From a checkpoint of a small transformer trained on Wikipedia: a variant of Muon for these matrices, 163M tokens.
Each number is 128 + 24 x the weight over the matrix's rms, rounded and kept within 0 to 255. Layers, rows and columns count from 0. Numbers have three digits each.

# layer 7 MLP gate, 320x128, rms 0.159, rows 42-58, columns 0-127
129134134169125120142130138091123099150141108105173142119123123104145126142114139164099190141170141185119085155130111121118119103129129121114137097117116110071130135081122113133164122176177154116124108154168129114137089135125113123136140080141147134139118126160146083108118097134150086130149134111136122110137116111132151138095120150122099142161087169119159123114095117083116120145131
114162115109130127140133150109087142157143113128083110126147140159109080144121108130150131089166118129156141132170107143140154117169106196075167118127120109135139130152155130147094132088102116122142090150127100128079118162126130150123124124160162082135110115183103168169150128143147135117074093120185129111124151094111108113153130180160114088143139121075135126129141127182108119139112
136143100139139120145139077110098126142130114115127122131143105132108094158140121094103106141108099118138157106142151124115107121176138135144088096132139135113148161110113132168142108124151150135141121124102106089127144124142145144100130140126145119128138094129143117123151129164147132169152138136139121111160110093151105135121101126168124125149140132117147154163125109112160130113092
134100110124136126154143115126143151112076141119138137150114121153140154140155114165149103145137107138181156108106129115131155143134140137131150154178136114133132146119181127180121159085112114097158133160110112110168135159138130138132090134139104128126100123158120149093096136159121134154146157170123099104120134111137103123128135152138157130129113129109083115135115150087154140177176
160137113161129104127109135129109088170181113148088122164133137109128132150167139139153101125136143118119127180147136108151098133100169150111167124150111177133142107157133123124112124126102079155139143129129138121157127127146116155123105122135121130100129142110144156147132115106121112089111134131127141081161129140108122119108082107125163177173105169098167108152087112123138136104163
123097103156149128143123155102143113127112156092117095117103170151121131123150075126134138115149128172136141113150114110146138106163097179155131136107091107123124131120078103091155127163111131149117112182111082090124166140161120083114143136137144153137159147134125120146133155125168159124114131100140120126088093116124126113098081149121121096153143133143139126147081112139118125090084
154124139146120110181134126128133128091136141133141135158097076124139159129100104125109143133175103125113157107136162134141160120183113119153185104109138194133138134137131072106135135154112129149132103124140129118117114145151095115120170152110132115105110169142099128104131149137124114097168108164156142072077140117110084129101139138140108154133128136086101137107105112132117121157119
102128109137119115136129114121128100177126116121144132086140116146131123099144149143131137146126134109126124152140171128153112104140116156148119118125132124109124098128125190152133141132092077111124148106121124103138113141111137131100131124106116127128172164117098108151130100121139115175138191091113110126118144102175066098112147162140064095124132138113148109129085154160117116153151
166127131121125122110155168127112106083110165108119112144154123088098120104118162133076119137139139093127113105130149126122116119092140107104108074113130149127174158107123079121132146105142111087105141156152143129102144126131142120128093097117163124080141139138148113153129117104120112132114181141163123116132115138156167121145125081130145154099116148142113092139136139096094131118154
128121122146106123104107129124133139149126127145096131107130101109169140139126091088149124093147119136113096122146150124131168101135087078135142093154142131070164137045090114109159123096134135133120143130157110122147145120114093129099109135122136154141129147109102145120156129115106128131145152165129155093110147102104098124144122166161104134138145135143155099135137140116123097132149
110124130100135128124138117124126130123120127163063153119142150135179151161144136143105117127141109109144137111145129169101112147136086105132118127148132179121112153147096202067171158168132110105117127136158117166156152127162137141157105129169084151113143092122133123134146142134131121118138156131115096094150143159148154140105161103114148115126106134128175098127094125110106157117100
144146121156142154130122134092070088109093105100119115130186118129135140125063097132109095159093097139188176163113123068155173118093116165084109118103144125048116106088079129127173155162123143169146101117130076185113174130125185109147119108146140138126147151105122133094145117164124098180120129115098114127127135107133104120139111097106152107113113118115173116156141129162154057147111
118126131142128129121150106134137154130136089110092107165175081124155128138128094152112110131170113074135146129180113137152139114155130100127119092108138138067102119165093139092163132148120120146150116153127116157124142128157125131139138169135147144114160138112108150125109146169127121138137108113121088140126141110110123111148163153138081107112124115139164077153107142140136122121123
095141124158115140164135087123122097124097152166125153146094144139096107148128130125138133094087114117138153117094157148113124143124160098160134137110098096164120108128156115105117127131104100086110127146119147153163106149136113132112112132109119158128121184111094117140132110111094118108148087100106082128116116134170162073148093117121136129091158118134137152152137083098117116070122
153134105105137121172099075153150140120171122161096118164113128069098182092125136087123077087119117139144155104138125185143134130108155125134109118159161112149160133119123115139113120160096135179106110137145147159141147149143098086123163115144114159081096155142113148098142141153156129108108144111108172127147124136131138165131169147124136146136145110195093127118131144157136103108139
081119150128108126123116168167127117156134135143117077093175166149157106133116132189153154078127112125135140114100051123141146113143102151104120086158129124104158111139153148131110130135086144143142170102069099172123167137168114111123165125132133108139152145161106129068117137195113103135100144096133126162085146129110155149088098167115161083124117124097144124149125097106138139179126
118135104111142095137137139088095105173101112110143116123165138094146104132094140119131119154127139108125144190112128141119166127144163114123127088145119154124159109083113141143155170139136150119090129149167141140193165140170115116088152120098129098119124148113160111117117131172152094166171123116174135121087131119133126130129157157120098106115129131121127126110100151118171159134136
# layer 7 MLP up, 320x128, rms 0.167, rows 42-58, columns 0-127
084135128090155125090101133130127137108123117112138154107122150127131136114127089105103107087120144106073142120141123129121110129062133148166189168041157131115154142121104129102130126117151112112155127156126133132130094143107157172108116125142106124105144140142127117132134101127105123105148137117117105144150134136149134135114111116157139172096131110137132119172095177181106120148124
144086147173154146130127137156156123109114126133130142171082139084127144106105148113096139125120134110101062175125112105079130146142140103124117112141094144109155132121086089088136135152109138105136138130150104090165113110099129106141096130132129121130195125103135122090133085095118118145130157108131174116078127154132110159108148113096150157169131120180099109123101118160133136066131
123152149092127147143141088121125122134155106151140156147128110118115111146136124136146093144114093126136162098145137154090117122162140110133098106143103125147168138125141153143126121099142135124181130131118100128120141095159133153127164145079150093166153123116128138108141127165113134145111120129134109103123090125113111148131123110174126130110123090103147158147150077111134158109109
167119153137158144107185105170088145142140110119136151128166160121135115116120188129131136119100136145135103150124124134113142145105201093123127115148130113100130145139156105124062094135102142120122121101120145176095089123094125127147110132163119126097112113115099134138123122136120149135138093112120131152139141139156169083162144137132130113121097173110119084125133106141166136106114
131125108086100141069146119089121120108131140095134136136148119133126077148146121160090138141146155127131154084159090138133146098109102139156130132121113141123148093119097131172142138132158111127119103134137125177104119150117128110105127134120119150149112129152102133103132140088084151182183120106116093110138133119147101141120154151114125118138132129118131157154107134128133136074158
138115143123178134191109130132093126120114132125152099126151146155090133117160141111098154088136123147164173134112135115122138123088127170140122150142140104095111132095151138122152131095148150162099148112133140143104123089150154138138095127066143154133132133108124148132113107167136156090122107036123132151173095108125149126101078109132103107110130123138182171165122116142176141140104
109103167152117119090158156094106109134128140108136129129144121127130126111171097144132140137133142125132113136151115093131121129125140105152128131143129148125082123156129132142145131099106140128127154138091112106108138139127138128142142088109139157155137097157132121124116138139158144111118209183139120137159104132126094129152102146073112142108083121131132126126140166131144076149156
115137137150142154136113105139112146126149140165133116118120168155143157090104167136115150148140153105144166118081131157109120156079093122129126140120129150149139139132131121136169143141084134089144142147139160106086155131147121131093099139094165114108103112141118153142143127156123120113109129110158165112108124144159206176151168130111138143109140105107087130141131164136092104137112
142150093170116178116122134152133130118086133155141118155148164156132142143124113087145112161105144111129145120120127113138121143178125161059162129160119147117135112144115147125159158140142120115132122107119103117126143137154134151085114125119141113132128138137121105146097133116092124123124108098076153132166137142133097126129111133156125072154161080121131145151156098110134162113138
109140147148104100127100202137114157139109120153103143124139136110090146143148113134158149109085116113128136112116137104097126104193114109132137150170173108119136124130126119089161139153117127136172105140094093148155108115092105117167096163121149141098152143144136134113116122168112159147133131168139139108138140106153105119140136131141099093132176134136157137112129117130121115131118
091161150099106128137140143140155147113163081118137098117164156135152128137120160121165125136108082126096161125122140128120150159127128139096112171155113129091128074141154141121108162136123122153114119137136092137182132117123117156119137130142127149145109133183163097084164139164131136137099095116116168135107103103136113123145116157118133145086087076143109156140109126119153147139199
153134151111129188104153148132123131120117097129150147156154097137103098139092133084149092187131105082115170182102088097139166121127158112116150094127109100073121090115108100131162215127097160142129086095165170140114170116155149139132151085124092126111135090096154107090111126168120142156119126139086096150158121135134153090182134125111157193089133122080169127136133135122054118140133
119130138114103117130113136139139125113133136129118131081121146108121095099113126142144142123108162155166099131122152128109112121112132139133115159139118133168087119108163123148106108091161115099136141091135136127123134126099123107114114089092129156141080122125109106143119064105104127090101107166116170150105100155117137139138138126125158110101120163096122103098117122111147146141125
129115098100125085126162129106155157095072087089139156123138098152142129091102130142130148146123130145113164109120116119115139125099153099126126172132150130101140114123106090130111157151169132166137143157106099158130129153137129116067104083136123101160126160132115109086120167157116134148100112170123169118105121113143126117113139121128171119140161113132131097127110152159126140156114
146121144152131138137124087137176103108128086181118094113123097121132128117112118104132091153121124116100141118112131110157130120121152147162113163124122114063130110146152062129148129127143122127152118111087134132089170158088123142094191121077114140124138148181105147139158157142138153137127175067127176136115060169058124087102071162118165173168163064157125106147077094076149147121137
163149178101131068130169145098121105117122137124091197133099092119123136173130120101120119151125138125099120142133148148116135130115134082123137131122119175121116205125149111109125150143134146115146116104121163113126111137105111120152125141151125145182142081154164125154114075102122111121150120121090152127116128135137121161136140146150152154130153167150135148093150165114150124118083
121119130116140133158116149112125134160167125089160117119136123167156139132091161178109093145138119095150174128145128109155150089106162077104111059114118141112109119117120154107143162134115141141141101136128088139162118120167118134103167131130173112111122141143118131101086135124126105131124140076139103095070144127114142099170116128087109161105116132121184125124124157130141146180123
# layer 7 MLP down (transposed), 320x128, rms 0.155, rows 42-58, columns 0-127
140149142098153135101126153118136122119110149125151136059150153131126151125116114169097142112103122118091113062127137153115125183114141124127133124140170117166126095151114130132091110139171121139156125149128109111157124157131120124117083138110084160108106136073137164133113126108142169120188109142141147133152092120115098130142123105118122150109138177093100101119146135164102165151133
112130105094089142148113142151111113149128128140139117123137097115124125134135091137111145145123119131148130146127135105134083137138151098128124139138104115142114097045120116123133144114101145136113148115125136105125132132112117129166116145147139146122132172112125135128110145142145122113177147157115152110138116112143127126115136022147114106101107137180148107134154153133134139146143
100110125135132113135129151127135132111109129164124146154117120104119123116101107154114109137141118143112138144141076113127101199145106157091150149104120137142100098158119138086107136099101111131160152137118079102083138098103209134134111117112124139129163142112140115100128177129110138148131105128131134130125126112116147124132118120140116090096107110119120123135148095165068138108141
145141155133134146107137121126143106179144113146133146122124127098151094139087142118161154150128108108082106092128125131113117130147151110123138121161155086148152112150171106095171102117161119133163101107142127124113118144146089134135136164122153052105147117182144140154101116120115175103123146135127118155140135126139124093087112077107165125174101168086126148106090106111121114131136
112104161097118141125172173194132154141125161087134127150156154130119141105114140099136119144115133148151083143122153148060164098148160142125098139107136122127134114144103122124108111131157106138113119099113134176129113105111093121158139128124106155151137158155085131122145152133134097136145114129118120159138111098157118116126144155119140150127133082113084163128172107163174129161096
118135141072151167146127126112119132108141143098160109121131072096096126114093135133153168130169109128148129160084140141089116116074121112096149110103079160119097125133099155140122131117135135134129118100128105170116094136121099087131131147091102110146131145161152119122168131068129130144135124144132147153136095110170142137126135158125162161107145159128150138131102141134120172180120
111143154133118145119088137111140153148147118118119142149099109136098123103136125168098140119143092132101136154154138114121145126144129104132091126136090113103162162082155120154118165141088149145124121128148142161172123134168115079118104145163141104141076108133122127121086140137140131123157072096111152133130069126140125130128119116136139111173172104132122132126132129203104128091126
105162148132136137113125117109129112120110171130124113129172102114130145158126135129142142146121124161152118169127138134132153124143170127153108143106115136137117172098138115160122151080104144107093140131165104104145116130130130151106077175149162141121122104119152158118078125120078148119143098157145169136073104125093137094119132116132133109121181136107172159131182105165133118170138
070115151129129079131106107104179111138135138133142094109108125133106104127149152128139135124135101164077118139118117087150132129099122124125072146114090119107156155122074168122096104171111117133118174135150156110104124135151103159111143147133090113108087130119137136099148157150119119124131100117100166112121136125092137101126095151155146101133134184168105132129133165144123102126157
150165166122169116113110100095145122113124163085145132126110163143119146150120124142123151152106140104157162128092096125126116190132140150114108129123137143139108099146097138123083149111115140148161145152127126152121121132128163126155175138121134124120101116127109130140158131118143133095107093116105096138097132145135173175128137105090129121146129111126103113113143117122117135114107
140146136085114130129129137107146139102112157131124111126140102110115108104103150146131107170105107108178154138097099087113122128137093128135145112149132077118141150141129101160151126149158094172162119137129096123161138106108165123119150156135107143171147106078125126158103107131088145128100121119134168156094091145125108157166138153086125097153115141169085130117136074098103120124134
138143139125135137140147111155098122115158112132115121176101113121152168114115126111153120139120127130173158128126106166116159091126157097110123080139092103096141129127073146123175121128116148137114103127115141204130158144108148133124152123146222152094140138142130148138140142125123103137163084166096132130106146131118162124120127169116102123127134125137144151159158129115155121095106
133131120110100133116129163127119117116163111133101109174133117125139163125122123128121145131140128141111133137148158143151143111148144133131137086128142151129126139121155141126130138135131148155087122155151114128139129134122082139154064136120117068131133134149141176108128112146147135114149134125107130110133139099135102118115114132122153138132123123154091083122100146141146132121114
117144128100135157130127148141091168130097139122160101123085166114076123133146159143161150124119087158118159130105118133164115117148115148126114120152118131131152154181116156128103110134139134113120113125126085145079134152130138120152109180145131115144096121119134134128092084082125139115115138141142128097119146154143148071137122143155082128101081099124117144109123133129137099122118
107161082172121101154166139123135102164082086096101165108121086148126101130144132145141147107149085153121082093131092162144136114125161151124192091153142119068162079106112095158135185160152078112109151146115174136084173142108102105117136171105143168117138157113141182132136119139098154128119169183167103145191116131111094113135148097155042147134138118128112132151123109123129136107166
103137125109124124119114126114113127159129127106097139109177148124137124140075102102142159105115110114157121162147114104156162115137154102107135122103120106135167148095146140114085127103134136137137121096113112125143132127138121118158080182142104168120127142149148113116155131121165130125130120114076156132121173131109129145123156120085099089140147121155123107129113075052151121161148
136135124132110139093129121102125158124141131128173114118147133132111077127131164157134151127163106115133156097092126114143153112086088168129152123105103111113092124158105136143152126137116120121147114110115103133084106133112131091135156144161150125144120145149155073125123121103102099103121111119108113141081149124118119116157092092151129098119140166124157164143157144128093127113181